Weights of a small transformer language model.
Size: 15 layers, width 320, MLP 1088 SwiGLU, vocabulary 4096.
Architecture: RMSNorm before each block, no biases in attention or MLP, untied embeddings.
Each number is 50 + 15 x the weight over its row's rms, rounded and kept within 0 to 99. Layers, rows and columns count from 0. The size before them is the row's rms in percent of the matrix's.

# layer 3 attention query, 320x320, rms 0.0723, rows 183-191, columns 240-319
084:55 37 35 73 38 39 65 50 44 69 50 61 28 71 33 61 58 37 19 51 64 65 32 21 52 43 74 60 75 20 66 33 47 50 18 45 35 62 43 58 41 44 53 30 43 62 47 51 78 58 52 53 02 31 70 21 45 40 56 64 62 28 67 37 47 58 57 19 42 53 49 45 52 38 31 47 51 34 70 50
083:51 47 87 43 43 54 61 36 48 40 70 21 68 71 82 55 44 30 26 61 51 43 54 38 46 47 49 30 42 71 42 49 59 42 46 72 63 22 45 36 57 67 35 51 47 73 47 66 62 63 55 11 72 85 36 50 47 57 29 42 33 61 24 71 56 73 39 76 39 02 47 61 31 60 75 52 38 58 47 41
089:24 43 78 76 11 35 83 29 44 56 44 42 45 79 68 44 37 49 19 55 71 46 30 35 42 58 66 48 47 58 63 32 57 39 33 64 60 26 38 42 42 33 45 46 32 81 63 51 82 47 47 27 28 46 61 47 63 43 43 37 62 58 56 79 67 72 26 19 39 23 58 39 72 58 58 54 35 42 45 49
086:26 60 45 43 47 52 45 57 64 55 52 74 27 32 44 56 37 62 43 45 61 64 55 33 51 50 64 35 58 31 69 36 39 50 56 39 24 61 51 62 41 27 58 60 46 40 25 32 39 37 45 61 15 16 63 32 45 54 44 38 50 46 92 58 48 67 54 29 46 68 38 40 51 34 43 44 67 27 87 65
082:67 54 20 14 85 44 51 66 60 15 51 55 54 45 40 48 79 55 82 23 53 73 57 57 74 46 45 59 43 37 27 56 43 77 60 50 52 64 68 44 66 54 44 47 62 37 15 53 23 41 70 60 51 59 35 53 52 77 58 67 40 42 37 24 57 63 61 55 55 47 44 54 41 40 51 47 56 54 49 57
095:74 80 34 31 69 76 49 46 44 46 73 48 70 55 30 41 56 31 59 63 26 36 42 47 63 40 64 65 23 53 44 79 50 55 28 59 49 45 32 66 46 33 56 47 69 58 31 69 42 46 55 30 70 72 60 77 67 63 67 75 44 39 44 65 62 38 38 64 30 20 33 48 53 57 52 50 24 68 42 66
088:56 24 45 27 48 27 70 59 30 58 53 81 28 35 34 45 60 32 42 43 47 56 56 36 59 38 57 46 53 26 35 53 34 73 23 48 55 41 81 51 32 37 51 49 69 39 57 66 42 61 63 65 17 40 44 15 46 46 58 65 55 38 73 18 57 66 71 60 53 44 46 49 58 22 57 73 43 59 62 37
075:71 59 48 31 64 37 44 67 46 35 58 82 37 35 34 33 55 48 50 51 56 74 56 56 71 55 73 41 27 40 42 91 52 68 50 48 66 41 59 47 28 50 41 52 64 34 64 58 21 39 54 47 38 53 36 46 65 84 88 83 61 34 71 42 55 45 29 69 63 73 45 57 53 58 43 51 32 46 41 55
089:49 55 21 46 79 72 28 70 61 42 47 49 75 51 44 54 49 68 67 38 14 49 45 69 49 43 26 56 43 50 48 48 50 41 75 42 48 79 53 70 69 70 72 58 59 25 50 42 24 49 51 64 84 64 30 87 46 61 71 47 37 67 33 40 50 28 60 58 57 61 47 33 43 43 54 31 67 40 40 65
# layer 3 attention key, 320x320, rms 0.072, rows 183-191, columns 240-319
109:54 56 46 67 62 46 58 58 31 40 44 34 37 30 72 72 60 32 56 42 36 34 47 35 35 15 21 58 75 54 59 29 21 19 28 93 61 57 56 43 55 46 40 69 47 37 50 36 56 55 30 44 62 53 35 34 23 49 55 35 49 75 25 46 28 53 65 59 43 54 50 47 45 48 65 39 90 44 56 31
073:45 66 42 56 85 78 55 29 49 25 51 64 64 81 44 46 38 39 11 18 67 38 47 26 48 26 67 67 40 49 51 54 43 22 08 44 56 59 61 60 32 67 53 31 38 38 60 60 44 52 54 31 47 45 57 45 39 49 45 80 32 48 26 87 54 25 50 47 40 50 37 47 28 66 43 64 44 45 69 48
104:62 58 47 65 59 37 64 52 30 46 40 39 39 39 57 61 69 36 40 39 58 24 49 29 23 05 34 57 73 67 64 57 17 36 32 99 47 69 52 61 51 49 53 57 44 29 78 41 60 45 45 41 56 28 41 55 38 32 63 53 49 58 31 57 32 33 70 52 30 49 33 29 34 48 54 38 56 41 68 26
093:57 24 69 47 45 14 78 69 34 55 36 68 40 18 55 45 68 65 52 69 45 54 80 73 64 43 60 38 61 51 61 58 48 59 73 59 51 60 41 37 64 41 43 60 47 61 38 37 47 55 40 64 76 58 42 67 55 40 73 05 61 69 63 52 53 79 33 53 59 46 56 18 61 44 70 44 69 27 43 41
084:48 41 62 47 41 72 17 32 67 46 52 46 65 50 50 40 74 59 44 32 60 64 64 73 46 86 68 69 34 30 34 69 68 80 44 18 56 24 37 33 40 43 52 11 54 61 28 62 66 48 55 61 27 50 78 46 51 51 30 67 54 38 40 45 67 46 47 48 46 48 53 68 66 57 51 63 09 56 34 66
096:44 71 56 50 41 86 25 27 97 59 68 55 85 51 39 44 32 59 25 15 38 59 38 51 53 57 54 55 32 51 30 65 31 50 45 13 24 48 54 72 46 45 55 57 58 60 31 32 58 50 69 55 38 46 34 37 60 51 44 52 38 32 35 37 40 57 75 61 46 32 33 65 04 79 44 35 46 26 42 60
087:62 37 59 50 32 70 20 44 50 24 38 12 30 46 64 49 72 57 46 27 49 49 58 68 39 61 32 60 49 45 67 36 33 55 43 80 65 53 29 03 48 49 40 34 41 61 23 52 86 53 44 61 38 70 48 62 56 52 47 69 46 45 23 52 50 38 62 61 56 67 69 61 60 66 57 48 42 59 30 38
077:54 45 56 46 57 69 34 43 60 64 41 48 70 52 43 37 60 60 35 55 53 38 38 80 29 61 49 66 31 42 35 56 31 69 38 58 27 47 22 37 64 44 32 55 45 59 45 49 57 57 41 60 24 73 52 47 59 69 42 66 47 42 36 36 60 29 51 60 58 40 33 56 32 55 42 45 20 45 38 65
089:53 49 55 45 55 56 28 44 78 76 64 57 53 69 22 59 36 52 60 60 41 44 69 50 56 80 42 59 39 48 36 53 87 55 70 00 64 34 74 79 48 53 53 43 55 59 24 51 16 47 74 48 42 40 52 47 82 52 48 33 65 16 78 39 50 66 35 48 50 48 58 68 57 33 39 60 35 59 47 77
# layer 3 attention value, 320x320, rms 0.0454, rows 160-171, columns 240-319
086:26 35 54 73 42 37 37 42 57 52 49 52 50 47 44 49 68 62 70 44 59 65 66 53 65 41 41 46 57 50 55 45 59 34 49 62 60 40 45 60 50 58 65 24 43 58 34 64 70 60 35 52 56 27 52 37 26 48 27 50 53 49 55 46 59 48 45 39 59 46 34 59 53 26 40 47 53 57 24 75
085:30 60 74 35 48 56 45 49 52 41 57 65 62 45 43 62 47 32 62 44 89 54 60 46 46 53 55 22 46 77 26 68 48 56 45 53 45 39 59 66 44 60 46 80 41 62 63 49 54 83 66 73 47 62 48 97 42 68 36 55 64 56 47 59 45 29 50 51 70 74 45 50 57 40 49 37 61 18 78 37
094:22 45 73 78 64 35 52 35 56 36 50 54 37 65 67 55 39 37 63 25 80 75 71 46 46 52 40 45 65 54 36 24 60 52 58 63 39 72 53 26 63 38 35 41 30 54 51 46 58 57 51 75 69 29 75 55 29 62 26 38 64 74 47 57 51 17 55 21 78 58 79 25 73 58 73 65 46 25 51 75
080:55 53 55 70 51 39 47 38 84 55 69 72 41 56 48 48 25 38 32 45 56 57 50 34 69 60 52 40 66 61 34 43 43 18 45 41 09 51 61 54 48 36 34 57 31 65 62 40 64 71 41 36 62 27 29 29 53 55 69 41 57 40 56 72 36 48 52 50 56 54 27 52 58 49 77 47 58 55 33 70
087:44 44 25 25 47 43 27 51 57 71 68 65 39 51 25 46 62 35 52 65 23 49 33 52 53 34 62 52 45 67 75 53 27 48 24 50 46 70 58 48 25 44 80 41 70 43 42 39 59 17 76 44 56 31 53 39 58 78 74 50 56 36 43 61 34 52 77 41 27 39 54 39 37 46 33 61 61 64 42 36
083:71 67 53 60 64 66 58 47 17 43 47 65 54 54 56 45 59 70 45 23 31 47 58 70 32 42 63 72 65 40 53 31 62 23 04 57 49 79 46 17 72 54 57 52 33 47 43 51 58 60 53 51 56 67 57 46 44 55 31 60 24 75 60 56 62 61 68 70 47 36 58 50 43 29 77 59 60 55 67 71
082:24 47 29 24 29 32 12 86 67 68 53 60 53 40 33 60 54 30 56 42 39 58 54 61 60 51 51 28 55 64 69 44 40 86 23 34 37 60 46 32 34 39 53 29 61 85 43 45 61 28 49 63 77 17 56 48 36 50 30 34 52 33 36 54 51 64 72 37 60 55 59 19 75 63 47 28 52 24 36 47
101:84 41 42 23 68 48 27 46 62 42 57 34 45 27 53 40 53 37 34 48 36 59 74 70 33 47 38 43 33 29 42 42 44 65 13 65 82 72 33 44 35 46 79 27 65 41 44 56 37 32 78 40 48 51 52 37 44 63 27 48 37 65 31 59 66 68 49 84 35 22 62 43 38 54 40 56 42 51 40 37
096:66 46 89 62 67 63 59 26 49 25 44 54 63 27 60 60 62 51 38 36 66 50 89 71 38 52 56 51 51 40 35 72 55 42 20 59 47 71 63 39 47 54 36 60 44 48 40 53 54 57 62 43 56 50 33 48 54 49 47 52 34 50 44 45 49 49 52 59 64 55 56 61 50 59 75 31 57 14 36 60
109:17 44 46 49 49 48 29 24 63 46 63 79 55 63 48 69 52 21 75 56 79 63 62 45 57 48 54 41 64 85 63 41 44 64 50 58 39 76 54 51 55 55 53 47 40 55 50 54 55 80 46 64 66 35 42 55 41 48 46 30 57 22 50 54 64 48 36 47 85 45 55 38 80 43 42 59 50 26 54 71
096:46 53 68 69 47 19 37 24 80 41 68 67 33 71 54 49 38 37 57 30 70 76 90 64 70 34 37 17 24 55 46 48 59 44 52 60 58 69 74 58 60 42 60 55 52 42 52 47 59 52 64 55 48 13 29 47 34 61 70 42 65 52 59 50 49 53 58 49 50 56 62 66 51 23 57 81 69 47 23 74
091:58 41 82 79 44 65 55 25 44 35 38 25 45 35 71 35 58 62 31 34 74 44 79 62 32 61 41 82 46 16 46 48 72 45 52 53 68 47 47 51 73 50 41 65 40 48 57 59 53 43 34 55 50 70 64 60 10 59 30 49 25 65 46 34 66 41 31 44 75 54 29 48 42 73 61 53 37 29 50 48
# layer 3 attention output (transposed), 320x320, rms 0.0446, rows 160-170, columns 240-319
090:51 58 41 37 69 32 39 44 33 56 52 27 59 51 44 42 48 85 35 33 49 56 19 22 69 49 47 65 50 48 54 56 23 51 33 50 64 20 33 54 49 45 99 68 49 72 50 65 35 43 43 54 47 73 63 39 69 17 69 46 67 54 24 71 37 59 49 59 37 33 50 53 38 51 51 41 61 75 24 17
088:39 68 38 54 51 59 61 55 45 68 46 26 30 72 47 45 42 60 54 53 39 23 34 20 65 41 47 43 46 66 58 48 66 41 51 55 72 57 50 20 40 43 25 29 59 45 45 55 39 47 44 28 83 75 56 60 65 69 79 38 46 39 57 55 70 69 40 53 55 20 78 39 69 70 40 42 53 56 70 15
100:63 56 55 35 67 72 33 65 51 58 64 23 70 33 66 51 70 55 00 50 19 33 33 21 73 45 44 43 57 63 71 42 31 47 42 29 69 53 45 51 39 55 68 73 36 40 56 48 41 19 42 44 68 62 54 47 60 63 79 46 53 32 39 65 50 69 65 57 37 29 37 46 51 58 35 39 36 70 58 33
082:65 34 61 57 59 60 54 68 36 65 46 53 48 49 66 47 88 10 47 51 22 39 48 54 73 38 28 51 59 27 79 25 30 48 46 33 30 54 52 41 63 66 32 81 56 27 46 65 29 20 44 63 34 59 63 54 78 61 35 66 54 47 33 36 49 35 62 40 39 72 44 36 29 37 24 53 32 68 86 66
091:64 30 71 53 59 57 49 57 44 59 49 72 44 43 61 44 65 54 54 49 49 58 83 70 52 66 39 63 73 27 53 36 21 54 63 57 43 53 84 50 62 37 20 64 40 15 50 51 55 47 55 60 17 21 57 52 44 47 21 54 54 37 55 37 51 10 55 41 48 58 39 35 69 32 30 56 67 55 62 79
086:34 55 33 54 28 39 61 62 70 45 44 42 57 44 82 75 53 63 64 48 64 81 59 38 56 52 49 50 35 65 42 54 53 94 72 55 49 61 25 68 53 48 92 46 54 35 53 64 43 48 40 68 43 35 41 45 60 51 54 15 84 64 32 40 66 44 63 64 47 61 26 24 38 67 55 42 45 49 28 46
081:28 31 67 63 61 64 50 31 36 44 66 23 35 41 66 57 68 62 56 60 41 52 32 33 55 42 22 58 41 54 30 45 34 39 69 48 73 13 62 45 69 52 44 59 57 53 87 69 54 53 57 56 36 39 51 56 37 52 48 44 29 22 55 46 38 21 58 49 41 31 65 54 77 53 41 81 71 75 33 38
103:29 26 50 54 33 55 56 46 51 33 20 67 41 44 64 69 77 75 68 52 52 80 49 41 23 61 68 56 50 35 45 65 49 59 70 57 57 27 52 74 68 50 56 54 41 58 65 44 60 51 53 65 29 36 37 57 38 32 25 41 74 50 68 48 67 36 63 63 56 65 29 40 79 27 51 62 53 27 31 78
099:35 75 27 41 20 36 68 52 35 60 32 38 32 60 55 68 57 54 85 50 68 57 33 30 46 46 49 41 35 60 43 56 65 64 73 58 60 30 22 51 61 58 69 26 67 60 54 56 44 63 56 61 51 67 31 60 59 44 60 51 85 79 52 48 59 57 26 67 42 45 43 38 50 65 41 45 56 45 38 23
107:51 58 56 48 62 56 30 72 44 76 49 41 47 52 52 31 52 75 31 33 18 39 38 09 72 58 42 55 56 40 71 34 18 22 49 52 64 46 39 46 45 62 37 49 53 46 48 49 32 30 48 46 62 77 62 54 63 56 69 45 66 39 43 52 48 46 64 49 49 44 64 49 36 57 34 35 58 69 80 25
092:50 39 54 52 48 49 60 37 28 79 31 43 52 43 38 30 78 59 38 40 25 49 29 23 58 55 39 48 58 52 75 43 07 51 51 42 59 34 41 43 47 41 58 69 55 45 66 40 38 53 49 54 52 87 84 58 74 43 35 53 75 43 55 51 56 35 37 65 45 49 31 33 39 51 31 38 62 44 84 55